Part of a small language model's weights: 2 heads of 32 (1 for keys and values), vocabulary 8192.
Each number is 500 + 25 x the weight over its row's rms, rounded and kept within 0 to 999. Layers, rows and columns count from 0. Numbers have three digits each. The size before them is the row's rms in percent of the matrix's.

# layer 11 attention query, 64x64, rms 0.22, rows 0-63, columns 0-63
177:444493504496529540512520483450490520463503464537457513513474511484490498519527550527522493542542527499493538520506495503489479543498486481477554483538490519543495490519500511516505509497472497
148:536493476525536498496467489515511476520472522503497498529497469521533501506503525441502529458457499479507490482524517506509543537533480443490515509454536537489534506481492507541530530511504505
101:451492498508504495472466488545537559506526491499533511460469477517479493477496471465495511489491524457530518467538515521500483499478528526527462470511517512491522482525506537520488547491466505
065:499532493509506514485472492504503468539503459491450499545560495495530529473448470512443523495513478475505496497486520511496495535528505513529451466529476480493510532514498500516458495495498471
081:506518513526497497476504458517538523496500501524512484433466477513495518462520479514511499492490508469561484495513480475534436525499469524511491529483494524467506461514446475513503511472519516
074:516484468480517456489514509485480488466533486502474509509539485528515473514512493515511474514521498535514515498520517551477468470535535496488493439518462501520537498502524541557506461502531475
053:502526480528482519507462507479510453463509484495499506511464521485498526503516543542537497527503519518504504543471447454499502475485464504528519498446498475486461500538521461481486524480513475
096:500546483505542515494439475502511484484521506518477502456457470501511530489542525507512491500485530499515502538514483499532508519475471511515507460495472495466446497549461456494524521484515484
088:497490508528504505518466496527485501511488561496501522510454540529539483486526442480472494527478498472571490494512536514497469522513487491490501502480514497499541459501508516487524452455495507
092:490495468475514491522464471480507530455539499494469549566511493519507512525507461517552470534506468505475481525518506516498489467486547491482525496514499510482511476535513544503460520497485499
084:505532477489478482460490502458477498481502508515529514536477502478496517485524504491512535474546540549449496505458508488496506494512452488484504476509476454509449500508506456488519504550520468
083:494524477536498492438550504510483521503555477556505452501503502513528478467511511480510487526494476460465525488506476553525492521495503507506490544497490484487485438499488490506489527490511486
088:530498490501567450491465463507513485505488529494514532532485475505496486462498505523481531481537453517552480494462540494535529503517525511464496514487465492490472503476474521473496495525504520
088:536495525548479486509512528495459489510486522482509524510448485544482496493494560516483514500497512516460477497511505534537508539514492510531518496504463512459495529467461504505495552492494554
097:527514522485485499488460488517480443479537496523510478526491501486497481496447547485515514475509492511532485541497470515525501505490506506453510499540493511463440507562527496526496458504485517
074:495514459525477470473522465512479486512490517490510498469504499486481500481505547549493490488527545481534416518504491474502503484495480489455473513465481519465532520489503493486497457471469518
085:501493461484487534478512507512497475461500503469515469440527502460469528478522463509533502519542489484463502544485461504482511494493496502491468517490491484502486476532485476559539463515467483
144:506452531549495480486552486489545529493500514464536501518509471542514507509493463497522543538508511469516493498540550495471493510480483535523501516484510496508549500533495496468498524484465482
081:471486455499498589515504525519530531511481510487484475474518531500471505504526481496497528524488493456502469485532461528462482528492549513499493511457535503511525482521468514500492507474515511
106:477422492544525479482519455492504529491528520480492486474523500498473511491519475508488525492514460455509499505501458553498521488498498491467522530524500518520510520462480501541525520514487548
079:504483497478521513530461489559506455493474523448465478519526520464513465520481469523504483524505522544511500493508487519500477472462493514532470510494478504508528525529493557533526508477509476
106:497489474474453469520516473487534488466503506515525517515505527470486520457509447580502510515499504493502509507484480531516529486526509522459479515465467535495470501527518500507452496512524530
074:517489471511507479530491483521523444493473470517475488495518509505489467520543486519481483505486508541525497508523520479460490482507569484523485517508514521549508557522547489473468486466480501
142:481520518499525530469499477525484515545478488485517524501523474507483521486486455455485512501478494487517487502495500463469511469474487536484492518516535485462552532472504440485538493500474444
105:503469426491459519477497479481529507488514475490500459533517526539488482537476463539481511501485494517502475521505511525508526515479481524474500468490506483487506444537545476509492466464512509
106:528444487542534485521519465454487501477469527521480511506527458532487545518505492495491462505442479483504523508510517535482484525506489531495486510510526551498519460479506468487509518517513528
082:514495511509486507520466468543485490486502482504501569492478491434494545524479474463514541483528499485540507516468474505525445506511472482515460498517510464504479498482499493492510502523533464
091:470529516497455502467532515502523491537513545486487463469453493489529523447510482533524495482493453498521510500513506479490459502520546522494462491510480468487520537479522491503496549510502471
078:517492468528530517525456478478465526500458529480483503525502504551525526510531501515510499501501511529472513518473490504479536449489517497492516468434544488459513510501495457533521502495469491
117:527532528473536502527455502479505476505497491524489536456489504453523517485482483535503455504511455517555492539508481499479481519503531499469498470494449527498465547493499516503487474508524500
091:527547511512502476507488484501505440509514513461533505506478494490537497532468501502528514499464506526486523485478518458522482518511482474562499449457490504525524532460462518496527507466499486
089:529504534536504485510491505537502507503494478486477494526507471509541491497478484499495477406487514501507511494439463518540506487487463511502460467510443507497488475489522496525486462523510493
159:489492502472506529481519475500498488480496561469491512501449503479509489485506566515539483494465535450505510500524499487516487554483499472505496486497498519457443495509513474452493479493462489
203:446535501455516526546501525478505523504521530528492491453454511495476504524490512508529460551521510525480523525482543511528467511468460499506520504492476484531461494497499501497501459490485510
088:480542549460515497471471535488475538482530523514513470462446478467481506539537488518520500490492493515480508501475476545480478480504476510467487486493487533524479460545482533508504502502482510
071:524469518490492483517449518508504550510502471519518474501496491527490484520444513454476477460533516509489485490516461526509492524493518469496483523515487525471520552485490504497490483469442550
083:503466487516474500471528486491506501445518494553480499501531516534479503472488518521475516530520555506498448460496493470545492528469504489489549505504513500490544486501529521503455522470486514
064:509486467522473476475549486500501456498514514478502491512469542503494502455501522513517518504484500516516546490480552493556453472527495465502512537505500483497497512553533494500443486487513521
065:498536472490481482483488476491513472463494486499516508503466504487516534480520502520517518510512541515515500544452509472534471490485507482533543480478476464499463494555526490487436486514513449
068:477551511458519527483489523498499517505480526516526529449492473468506494518540511485500466454463510496513499518487452499486523506503475495531531487460482513514427484520471496455500516484493503
100:516530462543496516501510510500478479442471517515518467534531543496543518497524523529505511523524522505472532490467496485496515516492518463511516461465512507515545480541478468535518510490497458
085:457495503496459487504494513507506432504524497455525518478530497510486488533509500461507461538470522461477497446512527497489518501520520528481518503511485513552567492496509533519510511472498491
085:492506498491528513503521562540488528548490515456503497451498541521474500480490529478489508498498492518528502489460516484447526469489467516479490530482497498493454454484491504492535494514448512
100:494519526468487468494514538487507453489489513527499463557468476519495499506480510438494506520504546502492539485500519490547491506469480472505494515477481498505490556476549497479484529531532485
102:479509458442482518505517493427502508462490462487496493495523491487514541493505500500461477472443468494486460505475489507505525478487475506506517530576483495522525504507493476508489473488506502
088:485510518468468467468516509489472481496516517510479493514508523523522465494510516496498496497500436501463524484536520465558431517490496501491518517494514516454527534477511538480500504486529548
093:521498516551520533491559515491502532523535491486483444509470489494500501512501487480480469480462458480504487553531468536492521487462491462483470520505495529481538504509482509533479486480477515
113:428476479548520491513514515474483500506551450494528477458514513477471465484491545505453511503501530495528490488527492539479490473532487461491501519528512510534525494500480515494515484502502528
100:503514532461509517536523484513459495492485523485492490504501510512492469518523470514495431495508476493508521533472473482444498485484501457506456500484496552502497511486485547480535466558481498
095:479455482506528479487539506552459528502505522505489490527519479478495541491465500489515508498480454509516465527543473500466493543510538527509504533498518478464487517505501530555531521520501476
086:496486447538525524524499517510504494485540518470497512509480519502521487502518480519509475506489519499474467532499450497470498447543567462498516544509507514527475487513492546547503500489528507
112:460482500506497515500498509531474537518506516521541490468474519447520486471507485481558445479527533460493484516518490483495473523518526453505522484520512508516446480508483510507474502551496512
079:523518489467456490439504524441487518480520507512488493531466462493505547512514514520507501499458476496465520468492507509518496496508485487494500516514454477513496526502500422530518544487513492
100:496523506499519504463489492474499524514516541486504512471462467519539496467507448479517493512500516478474490474547549507464477497514510524527491490552521519494502490469500482536484495554551467
095:488490481522514482489517453500476468478567483489499461479551475475452459513532527503484496519496436491500479523502523496512503477502518476486525537497517505472494505513507479485528550492524532
130:494521545508545515490522462490492509513515539511535492525573452528527480488503467439509513490481473541486531484506495502482569512501473514479513511485512520508524511478525498512494499500489505
095:494540486512512478498514453481522519481516505470519473501571540541529500551525504536485511470491489512477481546517516506526506554509477510535505506468513504516503497523520500453513482511536491
112:509519466476448508546485509498456477489477500478467522509492518475488519526529493518514496480475510475426485518527489515469491499522503481561502527513501492523532526475510466477457475529496480
099:516523458504568494475483497523469522488483510489515469515483541517527538490554486527541478453510527487467469527478467500515481473502519490476493487492506494469491492498466492520496526545467477
100:486480487497503507462484465485497484507481509460485508511427527475529512519475523472520533508515495460525531525502502459492504495526502523541495536522487468464551489499502466534467467521516475
069:540467495532490491503550480470517495488515466491497504490559466491475520490479482550467503502470488528511463506552482464512512485522516510494519447491525500454539508474467483510488521481489512
113:530558473490512508535475499512467517548516543520487525502501458487544481473522501482515469499541520513451535466506456478527501507498508486527548495493484522500480480518492462505507516526487523
067:480486494488529469487484476496510426506480477463470534521530475486454514530507523529472499510505501552499508511479496507499480523489492455527502497463510476469490512501487444503543473507511453
090:512479494540496523515498497506513424518516527470488489535469513495485443498486503523503478519514522490482501505547521542484510480471465513495488520473510540517490503497503530578475504519514529
# layer 11 attention key, 32x64, rms 0.215, rows 0-31, columns 0-63
139:538480539487505517518456475490463518462472516500521515540530493468478474524492471491499536496479515503489492529486479484484509510485523493531512519483427480472497477481456509539516486475523451
111:477500474475535549527521522492550516532531509517508459482468481513495466479498502498516465468513560533506497503480490508530491508546528484523541499505486529534487494521529503495512462476486542
078:490479509525499504510491453480488481468506453538547527523521479473519476541481455487485517487536510494473480509521512485505496502531508525496537504549468523497523475500507487530511483469427480
043:500500508502474477510490485451493504497539469476524505510522492500484481573443513507498523525503522528500477516504472506467485505545532505487464508497520526496533483522513559538533513498448494
086:503495541483507475505519495489482490457496487450496539497513515462498549528493478479514498487501491487493501519471458468496544521468526464468481486564509500505476465501481498500521450463482461
095:514520468509506515531504523476506501532523518511517471486489528541498482503519506525497470496448496512532519476508555535513461488514451512500460527489536520549486508510494497532524540509537551
100:503499522541491474524460484523511512529522425512533494509477483519535478491503470528530517514537513531489505504518494529524514491509512506502576490516483531502529491531462491513493481482449515
058:489504574467483493522488492490488503505507482532524477514534465472491520527510487461507479473510480489492554533541495496524538467509481492500522503512475533439495488496469509513506507482440478
096:503491501529504513525473483527508506483483472505512504531492498503461508533491502490490509555529508446440513505520474478454540516492515479482516486496524512522526448489515519482543537485451461
094:504494487481524502519508506493494482497491476477462482526443523534493550508530451496518428498473506573475536482538506494494490479485481541480478495523499493478522524489501528503496507491466508
097:536523520489538497498549508500444469488519462456535516463525440523515499470504485475491488496460467488507502512443499489479535467502492512464492507534509506482483521486475511501528497476481493
112:465515479476536477472505502488486498446524463535490527514525515500495512530489496480491504471491481551465474507501448539529501538533528503482513529498483522482507437494473490456490517526518503
102:511469500457512480548511486481483513457482484471519471507500516461537507527473514519492488491476502536471474533474466516481530468483498514523509501458469515521474460502500530525465456462465513
097:514479529450485491489540495475453474495480484503489516520523488508501513514507471514456490521498542479465469482504473491535444510494516485516510509446473533463554539484493504487484484463509484
108:529459545498490485531523508551522532480540484487495445500511489451489516505505502558528495470505481512504486497500461505488508503514505491492462507481451519437476509488510508536511544486488503
106:496490522471464514499531519461485459474531502472480498492441521441520529510481563481465521528476517491487506507517481486525539479487498499506450492512474519486496496488539504468524527516518487
095:490478464490498553509481512531470463475475531461503519469497484518489493486490480496523464502525513482467503504524516488542523480459492473505468464489487484515550539570509506493470462504503503
106:470517471495506504473532547478482523481482475522491476501481466547497510513499528480521514483532493507441487491508540500484528551504520512472511449538526477469513504507530543506547517479497485
107:517504491479504523518499509455478444474523507482453503490435500480465488454540503466508490525505516512495525513489490494474495504501561450511511524472513507497468518509446498496496496493517455
107:471483534476507490491507525471510478516532502511517508562447522520464487524501499470507484506540449502490492487477529486500504462468527461423501526488523534485463492488513491508486497499524500
089:512458527531493511500499544506485495498504484453505467532477485504511501489492483500474480532490475532474495476508455507477490483497476548565490559506524522497512542519461442493485521494513510
118:516469504533496514463535504500487538536486497517451498471488502538532500473501477509526476445511456490475498488513511560468535474543516532491498500518491526513486556523485509504491513497476525
096:497531491489512519534517500505489471501501501485446495494457499475509502511557532482525465537530517564455527498479531495501518488489497491493464472460508539503448527508539488501527518512505515
108:476478484480493465492469483524511505474502502508518534515538466459500476463483515503498486488528517565500476524505512501489515447555557526501523532498513494502550492497548498498510473521477509
096:506498524467519523518454499509482497501441457488517527493491521456515524487481509491502485502493482504481499517529542467508505523547548523544498447466534484517496481502475502492468445506523515
097:490501491549522540565522482472475485466483498510493509527525486512461482532508515491529478495474493491561500499527494527477481508519488486538502511524493516527517489507492421502469498534505531
098:510526548462506509495517522501458496527484499506523497530476441461482548490462468472449476485509494515525489520480477487488465498502495458503456462502490474472515508501515550468501487507497479
122:510507487490529515491518459493511524494505488489463524474473499551499478470503465528493476481421473502499472500503494507457504523491540538539498513535473485505502511466517442474503507454500506
096:542516571494503512511500472492470500501470521491469530470517480546485567490504511527498473467507501500512500497512497477476540527555472517516465516504508508466502491499533496505507459506484452
102:503524543489477454543495495531511501498503525515494472500504482492520502517507527515546464480537472514545519509468463532484532478551501501514505476565478488490488489518490529530526525539523500
090:534522514500477479510466503546515472536493488491498505498491484479506521490478481526544512484479471519483509468517501491496504516528460499566436469507494480533514492479478459508559528494462490
103:546491510464492519494513471490493517422498482506473528539488489505507507534545465510485445502470517463503525521474477464533464481506459516461507496479481504515498493506479458502509490496473496
# layer 11 attention value, 32x64, rms 0.214, rows 0-31, columns 0-63
089:483465485481489510512522512484491463509472543471535496503493531524511502471537509507500490481496509501494541494522565513442480545488494489436526485482487493463501473530538497469478488471520516
102:481562500499513557485520490468530502489510504543485478470533476450503492480536506490480471503510495546486491516515453459492482525488483496484505490520470492473549471485521526513480539495466499
101:494502496471496548499474537520523468521505552467498499472516543463498477501496471461528474502507529502490518499479547486515506480475540484485480537485490511521473521524461494496507474440455499
094:501477496484496503493488505445500527525466481508467482545529518508476518493518457479527510521504500518456496484488490444515512487496508501464494522496571516492506456456511550495507542535509500
106:482509551533493519514526497507485545551513483481442490531543456454480509478487523491489512519502517495503509462565483487482519503492494436498489506523505491484473527515489525493523510515505477
097:482462501480503495489486520472526488506474474520497492564526444496565481490493494454498464546501516504496514522521502490499486464524515484489477512477477547531521515510495482464481537490454495
098:516525499490505512510511485473505499536507493486453523526494521479506528537533576500499501500458530492523509490478506468485460546467504499459487495485489510488501510465476533556474467470536489
101:472500482496501526495504472529509524537512447502524518525490484498517487489464487517477462517538483495522467473510449542497486535518531526532501481496484515524502471495491528440567516500473508
114:501535551528520456515536516502487487526482530494516498534500475502515512530484512450541500498507513441507525493539504496523486500494478529534439486559526502528476510477520498519513490476490486
108:508527485498493530495506523493514552548473490525496467502492481490524528448492478512484480534492480529465429507536508461515495518534465508498526483459510509511496473514538472523525505541495495
098:509535498462531491538472506534484472494491521486486534502498495471448527536551533470524514468492503501507528539527461457467517508482515461500479501465504502480490469511458483514529492514527513
089:442490492530482469497494512524529480461483547521494489481492489525435530495483485477504517513478502493476477510500508528512465447493500451487504494479535489482491540443492537499472512486516519
100:512484487489492517554530462510490505528505474495502481511457509478494451476457523525511536539544469507489477513529495525481471545523513479528522500476489520493501434491505470530482498507494539
099:504495498463462519539501544466454479501505517512512450537523497482475524509497494527517502495520488493457491493495488517519452473518490465471484490488475461529499530501536488464469507542531454
098:485516518511535534523520503501526549534512459512521473475473502499500521548453505487506469500511469485532473513506503522500528495497462479484489443523494469536550489526487513508515504473457540
102:526489474493473544480508456508474498524504513496496496445474484451514543507492524468468500494465515479512468513444476482499488479474460502514483515519490499475504483532497502475484524556446505
112:491499504519499487516506500563496520514506455514485503478473464554479503518548474483482520510579536509532489502520540491517484498514534508480507547493464488519546489506498500495464513479502508
088:479466471495493487495504511498526494546493450546514480478471479469466489470479492551519469464457497502489503444519488475497481498567521491525511499496517524493523504541511525521523491499519476
101:520489530506499440517475512498505493518506466555516474500523487518481483525452498515467480512517501563480515449486514544451482486493473505515528534489505538516516481495458519467505489486513511
103:465500502524443525495507481524527509489507490507503485488536477456501492558499481493515484508529503491471531505489457515494513526487497476460521461479532529487557501498459475530486486525517442
094:438481533508478479499512523509572471498479488514473489520481499460479483502515496508490536470490523462474494538521490523482522516462514511496523452533479525504492491499531469476522497488479448
106:503501505493520468455444486455471483493507534496514466523471510523508498490473504467465506511523565476545481470477514468488494484504511494484514493523536494509510481487498533532484498528569497
105:532490477488500505503528536504501476497463495494514462471506476539538509495514491487471512479510524528447538512507490494499457477472502465532494452541545465494481481486516503512531512511511431
104:485491474492525510555486519451456483535491481512516537476528495521506457473515484538508495518524532515477485494477514508511515499524516454509529525485508563493549496531505498516486505532474542
103:455471523519459496548447484533527502471501457505553475512494497514482486516489466496477503488494469522473501526509509556484485496501529522515525538535496494475535485541499509498497492520456513
097:504488518531468473543491508499498467544469484515482493502480487520519479486505499508478502521533455490543508504479512481492499491504524499506463520507524501476484558554540489453488484453565500
091:538468507524505500439517525478484507525521581493520505489479504517483517507452551468517503496508527514498547550516483518504498529491535461533494498503514497512518499490503524493520523542502504
096:493494510453525506550512459525494543496527502461488475480471534500474505506526485508470498496482517501515483505466521559532493507538535501512500457508519476455494504500519531477557513484464508
101:511495528522508484483537423531475523487474488492540512505518495497478519489526475459508508498546486507475490556488509466499509469511489498521518524470486518522532503530519559483487505467537474
083:524465509547519498472494499509525480501519468513530508512506518507469492473530513473474461544512505506512533525504498521502467512539451515498516473495497568469541507474465548502493516508519542
108:509542492496489542496460541457486490521469480498482498489492506472521522461487478488511468482469514520514515472480479525529520471501520488454561490523461508560532501479446504498491511492497510
104:451498501466496522446507483502524506501453544500445506534512459490531526509487513496515535473514529502557480496496502544492493475508492546517493481532475484498488505491503486500460470522515461
# layer 11 attention output (transposed), 64x64, rms 0.186, rows 0-63, columns 0-63
089:518507488501460494465545482481502494496565503501504472533531522518522502480483480488461521519520514521520490451487494439515489475470483476514460495501512468485508525501450514506518546504461473
114:485467439461521478509475517488506504508484522474501542502491513543509535470485487502508524486475531504539535462489503526525541497536508507486532451510492484515468538503474456497523456517496486
117:504503519530555481485487458470482514485452465501464519528523494492523536515483499502483519473505500501537487490513501516495509519536498536503495458497500478508495517490542534574492511545496449
127:479496462499491538427524529510516487544511497534550484510503502530501499524465553465486492482456486500465514467513497482526497513462482489519511488498483453511515534518529484484497474482516521
109:522501506463497511491526531494490495507459518548522530524457492551496501510506548438522492474466505550499524475477498449453503521473506510473465489496488486478497528492513506481524488520479519
100:497521512474501479530480508456485504533473471526493518490497498508491526451473538492499460496504532505549510510477469483496522520492480498529513437505462429444519519488502517512483482501496483
105:515490481487453528492531537538510512474530558478501465517506520504490509492505481508490495523527479523444503544528509518489513477499487497573501500455527503476479508498529499460515496510490548
086:501502548490518477510502503466502487559476516527507487507501459500465470510521493483511500448530526539498501519486556491474568491498530523498482478451512502501499543511522519524504492534486528
087:529497504483514502493502474515500434522476493514485508471482499480522503505521495502481525451504489525471510512491551475524510541520489514506461465435461474460533514505513504506477534553480515
108:499486483471506547551494467508477502499483498500490472490503531503492507494511514460541481504498531521456532516523536435488515508492515473547522524460557488462532532493484478482485494476499504
083:496482542534490475490485505517504516464482469509477504465463526522518476476524480477512481566540521493521497499518506555498526479485483509480485522524510518540485535483521494504552481455460495
086:471467534538525514454523525514506481512478453512468521525539487517563533529496508508498498457516490496498476491466453503506491500489510526490538485547485495472449514541499509505509509507506477
091:517491490503528550505491527533477477457473486465527496541489517510507529517535455507501475445449477474491508506517521503485504515493525484500496489464535501525447487506509456480528543481484512
092:474517507528509512461503482507531497471509477511497525473521494498494511506488540559531476486497466525474477502470508524494484511451529499523574470500477531464513484527480550470514519470500511
088:501469516495508495486459477487522521489518491486460504507473480503520481488480457510508510471531514513530528539528475557514523485499455483519471520504481544499505479497489503545550540542456528
109:491507472514529501553470475466505521497497548509524522532522505511478495515522509505514519507547527529494494468497511501490562508552529495493497500511520473533459511465464481529550473468496491
112:533476532533539479528507469479507479506470498471500515466480537451530493520495504501470490514481485513489482484517518551480519527478492525489464498527466489477478511513450527555532454515499489
096:506532468493452504485518502516477457499496520539508452537516504527495511495499533475443524493493503483500500521496523470537520490429439527516535486494501498521496523504511455490502500538496504
109:469536499518477506465504532526543449515516509516536468486511487511507516501479512495506522476478502487484480559522520461541517476478469496485469487514525481423514487535534507506492499473501524
101:516498483535532494473501458496490462505475513495460494523501544470539521441486497519493505501472516513530477469525520473513479503483514502528500486534512475548463499519553446490528504472489483
104:516514470503509462535481481471464467472473520503515505466488506517549546511468486487496458478527547505531530479479523507490520520548500468474482458519462504519484502500483548512497485509524479
111:487482508555514484516535569497505484524496509525515465516521519519461470545487548520496518476490484517479465535477520475504491458461481482505508500505508490460515511497495524456506509456533503
095:462493523484488459471443499455508536469502498553539504467528483500495498491506527525501518543446484468513503528517501478511499518522491498466505516495478541479495509525512510479494531490510560
084:488519514534471547486486520556510510473479472494487461484520544505502499486471470496468534499503495504498516456509457494512472498516506539471504519510529479507524499495530472418501516463514506
087:510495473546516482454509463478509537543506495521468523519539510495516509503490495535477498538513508488518495469499518508511488535478486482527426535506463478505472461491482529518463512520488460
114:503497508499539497524532487481494464451505488513519493503501526500513499481492539515533472478509529520474512510572502514487468469519492515520543465497477496505492504511455570547515517537479482
087:471550507495481491489485482481500505542465492485504486498528476502461488510523489490497497449481459444510504489529509501488504483495508535496488521533534527480522498534505411507478530464513523
098:496501505501508546497493552512489529498486531537504487480529459513496487527483515469461508562507482502556487479490507442502491475464537486481483491478522529500477538499478487510483517532490544
099:497490484489546488481500491493491493498503469531436477486470501489519496500516491497549502536464518509476492459506532527491454530519476516469519536542502463448466474481499468517530486508534497
093:481507485518501489479508551487491501511509534518517512497488501527530505491494474506478474458527507521531485452531498444521491486474533521503499534505563457533500518519565453492500492500500525
082:473520539492520463487529487496493531517519500534526499504516424487487501510485497535500507451544487469522472519462500452512494538515472492487503494502489535479534475487532531471459508488505476
100:499479490541524532569458520511491443505482505462482521512480548468478517488502537497468512479549528522479533461501504480522506531519511472518515495485499513478508532512508516518487529492522472
098:506494491528542479517473487482509515525480520515507534473536471452514506522498498505502511505521492444472473544473464474524495474546472488520523526538491503487483485509523477557466490515536465
088:500458500530512527504540500510473495517491486486487459529528464481451466509492480521508494509500520492475481518501475531491538490484504453480469518447491528544433495526486510503496523508494548
100:483486516544475463481527497494457482524514491565519513489517506533492498515496499521500470487501496490521528522504481496528485531475493508509543499526458552475547456502499500453482532487550499
098:499516532518480473580494495528497503468512517501489500491514487522508494478504487551490504514497538498538494523497479545480485456517506502520467505472443537503487512494451541515493479448492514
093:527488460508500480512511484495514459442515482514511504505467554485493443522499450517497524488516453502493465526542523532543473483510526513505510493470481509506514462464496486525511521475515517
112:471518507505516525485526505540492511519502511483492496432463515483496523522511487541476526423487495485451488473518524490498485553484491534492487508513509448533480530500480505493525484478521517
107:536527512502496479484520485489457510451489433529537491509545515546480495481447486497501498533496503489495466539506488499510493492506508493487524509548519465507487515551554504528484509493507476
106:470517477499523512494485537527477510504482542491459476469439495518488479516495511436511490531459471489480528500492529491477488485472457460497478546529516498471504532462484477509493476481493501
132:515499464473449503483477518484551514463516494479508502491507503500488526475515513566494485532475519536490483496475485495467530494506532486464561509505505499507496502505475508455464519472563507
110:483472529499508433456483523503498477498509466464466516490494495514490483502513511509489498472541500499525567470452475524521504484500482496459483520528461522464484474512469524516477524495478535
107:484482481503491530514533471485524487474497499503517504509576476515481508500511503526500550511475483468535487476481508456537492496492495538496540532517508492496507498526523503446442512453513465
093:584518506473527492520469515472443495482494498472486520525490502495492454515503485537510475492470515485481513506518490516477506517512509553558459494493509518523513453518518486517465496513477511
095:486490534465497471493485532516539538536529520491513473483503502497509486516504517452490502500541473504473521491500529490497520486518481550468493538547502530496545550513490534520507435484494499
094:494502496508493492501493503473517464497498534466488532500480496478530448497512465480467524494556497476512492526528540457489514537509491549476467501558546502522481492498494476531495486463529472
090:549518500503494484472477527484484486460454532523492531525472489510502513469525502482488512515506492527483527492510488432499493484503533510507475538488467532477439506485450473476484484501453496
097:483525545493475508471509531518521488446461451486493508518468497529491480503480482559497466484508483496515521525564491483535487490506503524481551472458504497508513515487522527519467492515509523
119:497511458499490543471511532513500487507494515543542487501495518504455504452471525484516465420497520477452485494470473478475528473502480496526512493500557484472484484498496472501496511490478489
086:492521529525534524543495526496503486514501537459483526466451514509509480514500487498536491547537480519502506490495460502484514500501500486468530521507473539558486468465481502478538530524476460
113:490509479489534531520524453536508541491506492449488521461471490465501481472524495469549475477467516488483520497472482496485496532539528485499490462533471489554503470471527482519528491497493494
099:518490501475518499475495550503501501513478493513488474490466513538472451470482534499457512513493486505493492538521506510495482505515493469483531554503471522527496510512535531480524517517463587
095:508525509517488555468497468509491547527517503487487526500470464511487484522499500481519513533508437523515479482532476513499486483498493532534478552495536459528527513523511463495480470508478547
094:513508517483500535571512490492536521471519482467479509504526486492490549483512482511515525530493452496502490482517472538525514490526524536548455502488482496494536483492481449502509486488446488
086:497501525526499498507502505512521498483522513447470532523522503483463484492487506559528492468524502497524441491491465501495533488508490505477538557510453521545474473491498493483456478499483543
104:514482480489543505480506535533534539504506545501481490476522464467513528517472502476500471482483510506505497529526485496504472509481458506456481496505497523489469445504448543543532463478480499
124:495502490433518525526515514528512481535496520491495524471432474476511488492505529466532485450489498494497500503509486486527518502534497502468504456480503523542503531464492492468537468473511541
100:500552466488485522443532537514534525509497460499511510481458475488458548511503514491494522474488475476497495490433502490533521535474477488498518491506471481506505476470469465526524490509513510
097:530507505471482477551472490494492460443533461523475514497550472474519449488529471514510498514469500548503468527465487502493478467500471508523540465501504487525499504488485485480471493497527492
087:539491506531487464457504474436490465523493495502527505495489499496512513485502484520568498477446490512484540545554514505469511529492452502524524531500481492520500502507466511493518480486522500
100:484509437497486512503478548449531484486524538498495488517508482529480534493466524507503488483483489508487446513512504508532542555488516458518479481526505528520532543503485510486512492527478535
096:519524497468491547530519480519508508509484507488488504501532453493498516500507511514548493460481524517447516523467474541478571543510527481501515467492466466504507451487481513515509488475502515
075:540524523507489511502539502488472477442506485500497461499498545531525489514500491468533525517523516458492491494531528534498506491496486501547476532480541481505447512500499523550531500503471457
097:544501470499492459469510498453470502480539485511507496528528471508503509500520487493472489516472485467489479485535487435506488479473483459468474495502523506552506474505554445510483514488490511
# layer 11 MLP up, 256x64, rms 0.231, rows 0-10, columns 0-63
092:474513496488521508504460485497527540526477503487518487497569532524480460546508492500493496536495530490443491478524500465499485475465477505504510523440556509504479486489499492493451523499511500
109:511492498480444445502498519476511486464527500492493485509485505464536548505486491539511497517508537532519499497466518561491520515517529487487489466537489471473464512531496506463491485442494505
112:521490488443485522531507503475439526530523475483512488504507440507492509530518481507493498499513497514486466503489479510516430503498481481484463541513499476479472504524466469514494505489454453
111:554489496473490504522521455499467480508513521471492469543503489521509495496477522483489465476480501486508509526481477499481568474498476524501485495468506475533490452530448482508483543510459471
099:522505490487511465513458442483468479489479523456491492460490470477504477514467506521476496519486548528504489506483503531492514501558503513514533534506499502524495450476483505448498540534480486
094:473515515507501551497484511455472493453496570514515488479510523529493520505536533497503484534511514480486454477505458503477495465486527524439506522496510504508457489465475484498538484512501489
115:529482504483459487514467475474524470515516491510553514436511553498516507479497493498485541521491481484518458486487503462532470506519517537497493477506521465537462495519511525534499483484451501
098:521527524509536496515469496494512478475560517476524473482460546509493499481483532544503519502498516501518524496494490533525479542540450507526512495501508466462513492511474468525515491552457512
108:452503508520485538465495471478465484480514523453525499530506431484459482509526464503525511486540465485523490505534461488472530502516505503539512530509517514535490516499486490491471460512508522
084:485508512488514522526462480493467449511512540483487533486497505499497503428494530476534459494522526484509491507501532524492477554494478528482478500479506505491498491534526508478481490528426524
084:473533521465501510470516490490482480538553507517492487528498504509520452512541562455500513519480491459499524499493473475508542444470471522487525502454532498514514502490506526508493503516483518
# layer 11 MLP down (transposed), 256x64, rms 0.077, rows 0-10, columns 0-63
093:506563528499494491537525512479498486462513498490467490477507493508497522502529560487482518494497546520538481474510495521534514558475499502505496471483457450531511514514524520465520457483500480
105:539550494483489484511506494495486509538457465520490475478461516509486485480511532512498520465495510451515504488521508447472457515480481478461538504511455456531506496500524464523509495545485506
134:527490485500489545465535517473542487496483485461499479522517513506513501486458510513500519466547502488505485454546511475510532544538506538479518466485466482516528494475514523508445503505478528
089:474501487534520478576494516468499501527525479496532468494547501502477503498483521487487455541495506537551483444507510542530481475481507513485475498492479490455451507514502496486490494512491493
094:477493472481506492502524488488534507468487475517487471495465503508484523480526495482493487457483521536503513486491499514560470535438489546513478496446529520553446508514505485501521490513517471
084:515497507477486529486528506554495525513475522528521430522548519542530514484488516526531522510500508476542521497511477502488474470504474537489525504518507526497490502461520459528536475518536509
113:515497527511456473487533505511500537491500495521494504506532517546464490524528497513516514479557496486500490492491469532481512508549540521508466507479497460489518500546452465521560492520508530
093:518488558533518508494492534472480511501524506476511513510508495508446457531498533464454503474542488478498518498505469500495531554510446501511499515541484476475509505470515504495482511451533489
107:519453463478466501498517482548519463531474493492469481502501546502513502496538472507513519545473456503515549511539486539494489483535493526517494524489465474502499481482491547457489511488487491
101:508479480509496510519479541537532519471503493523485497517463486503530507489476513500525509531498500506525548474451467509495552449459505508478512519515504533477522448462529546499491505498534526
081:504517483476508480548518513496470542501493513493482509452501461503527529509478510537493572496498522535502472468491496556499536467514485517468489528526468459507503499452489524487501472480507500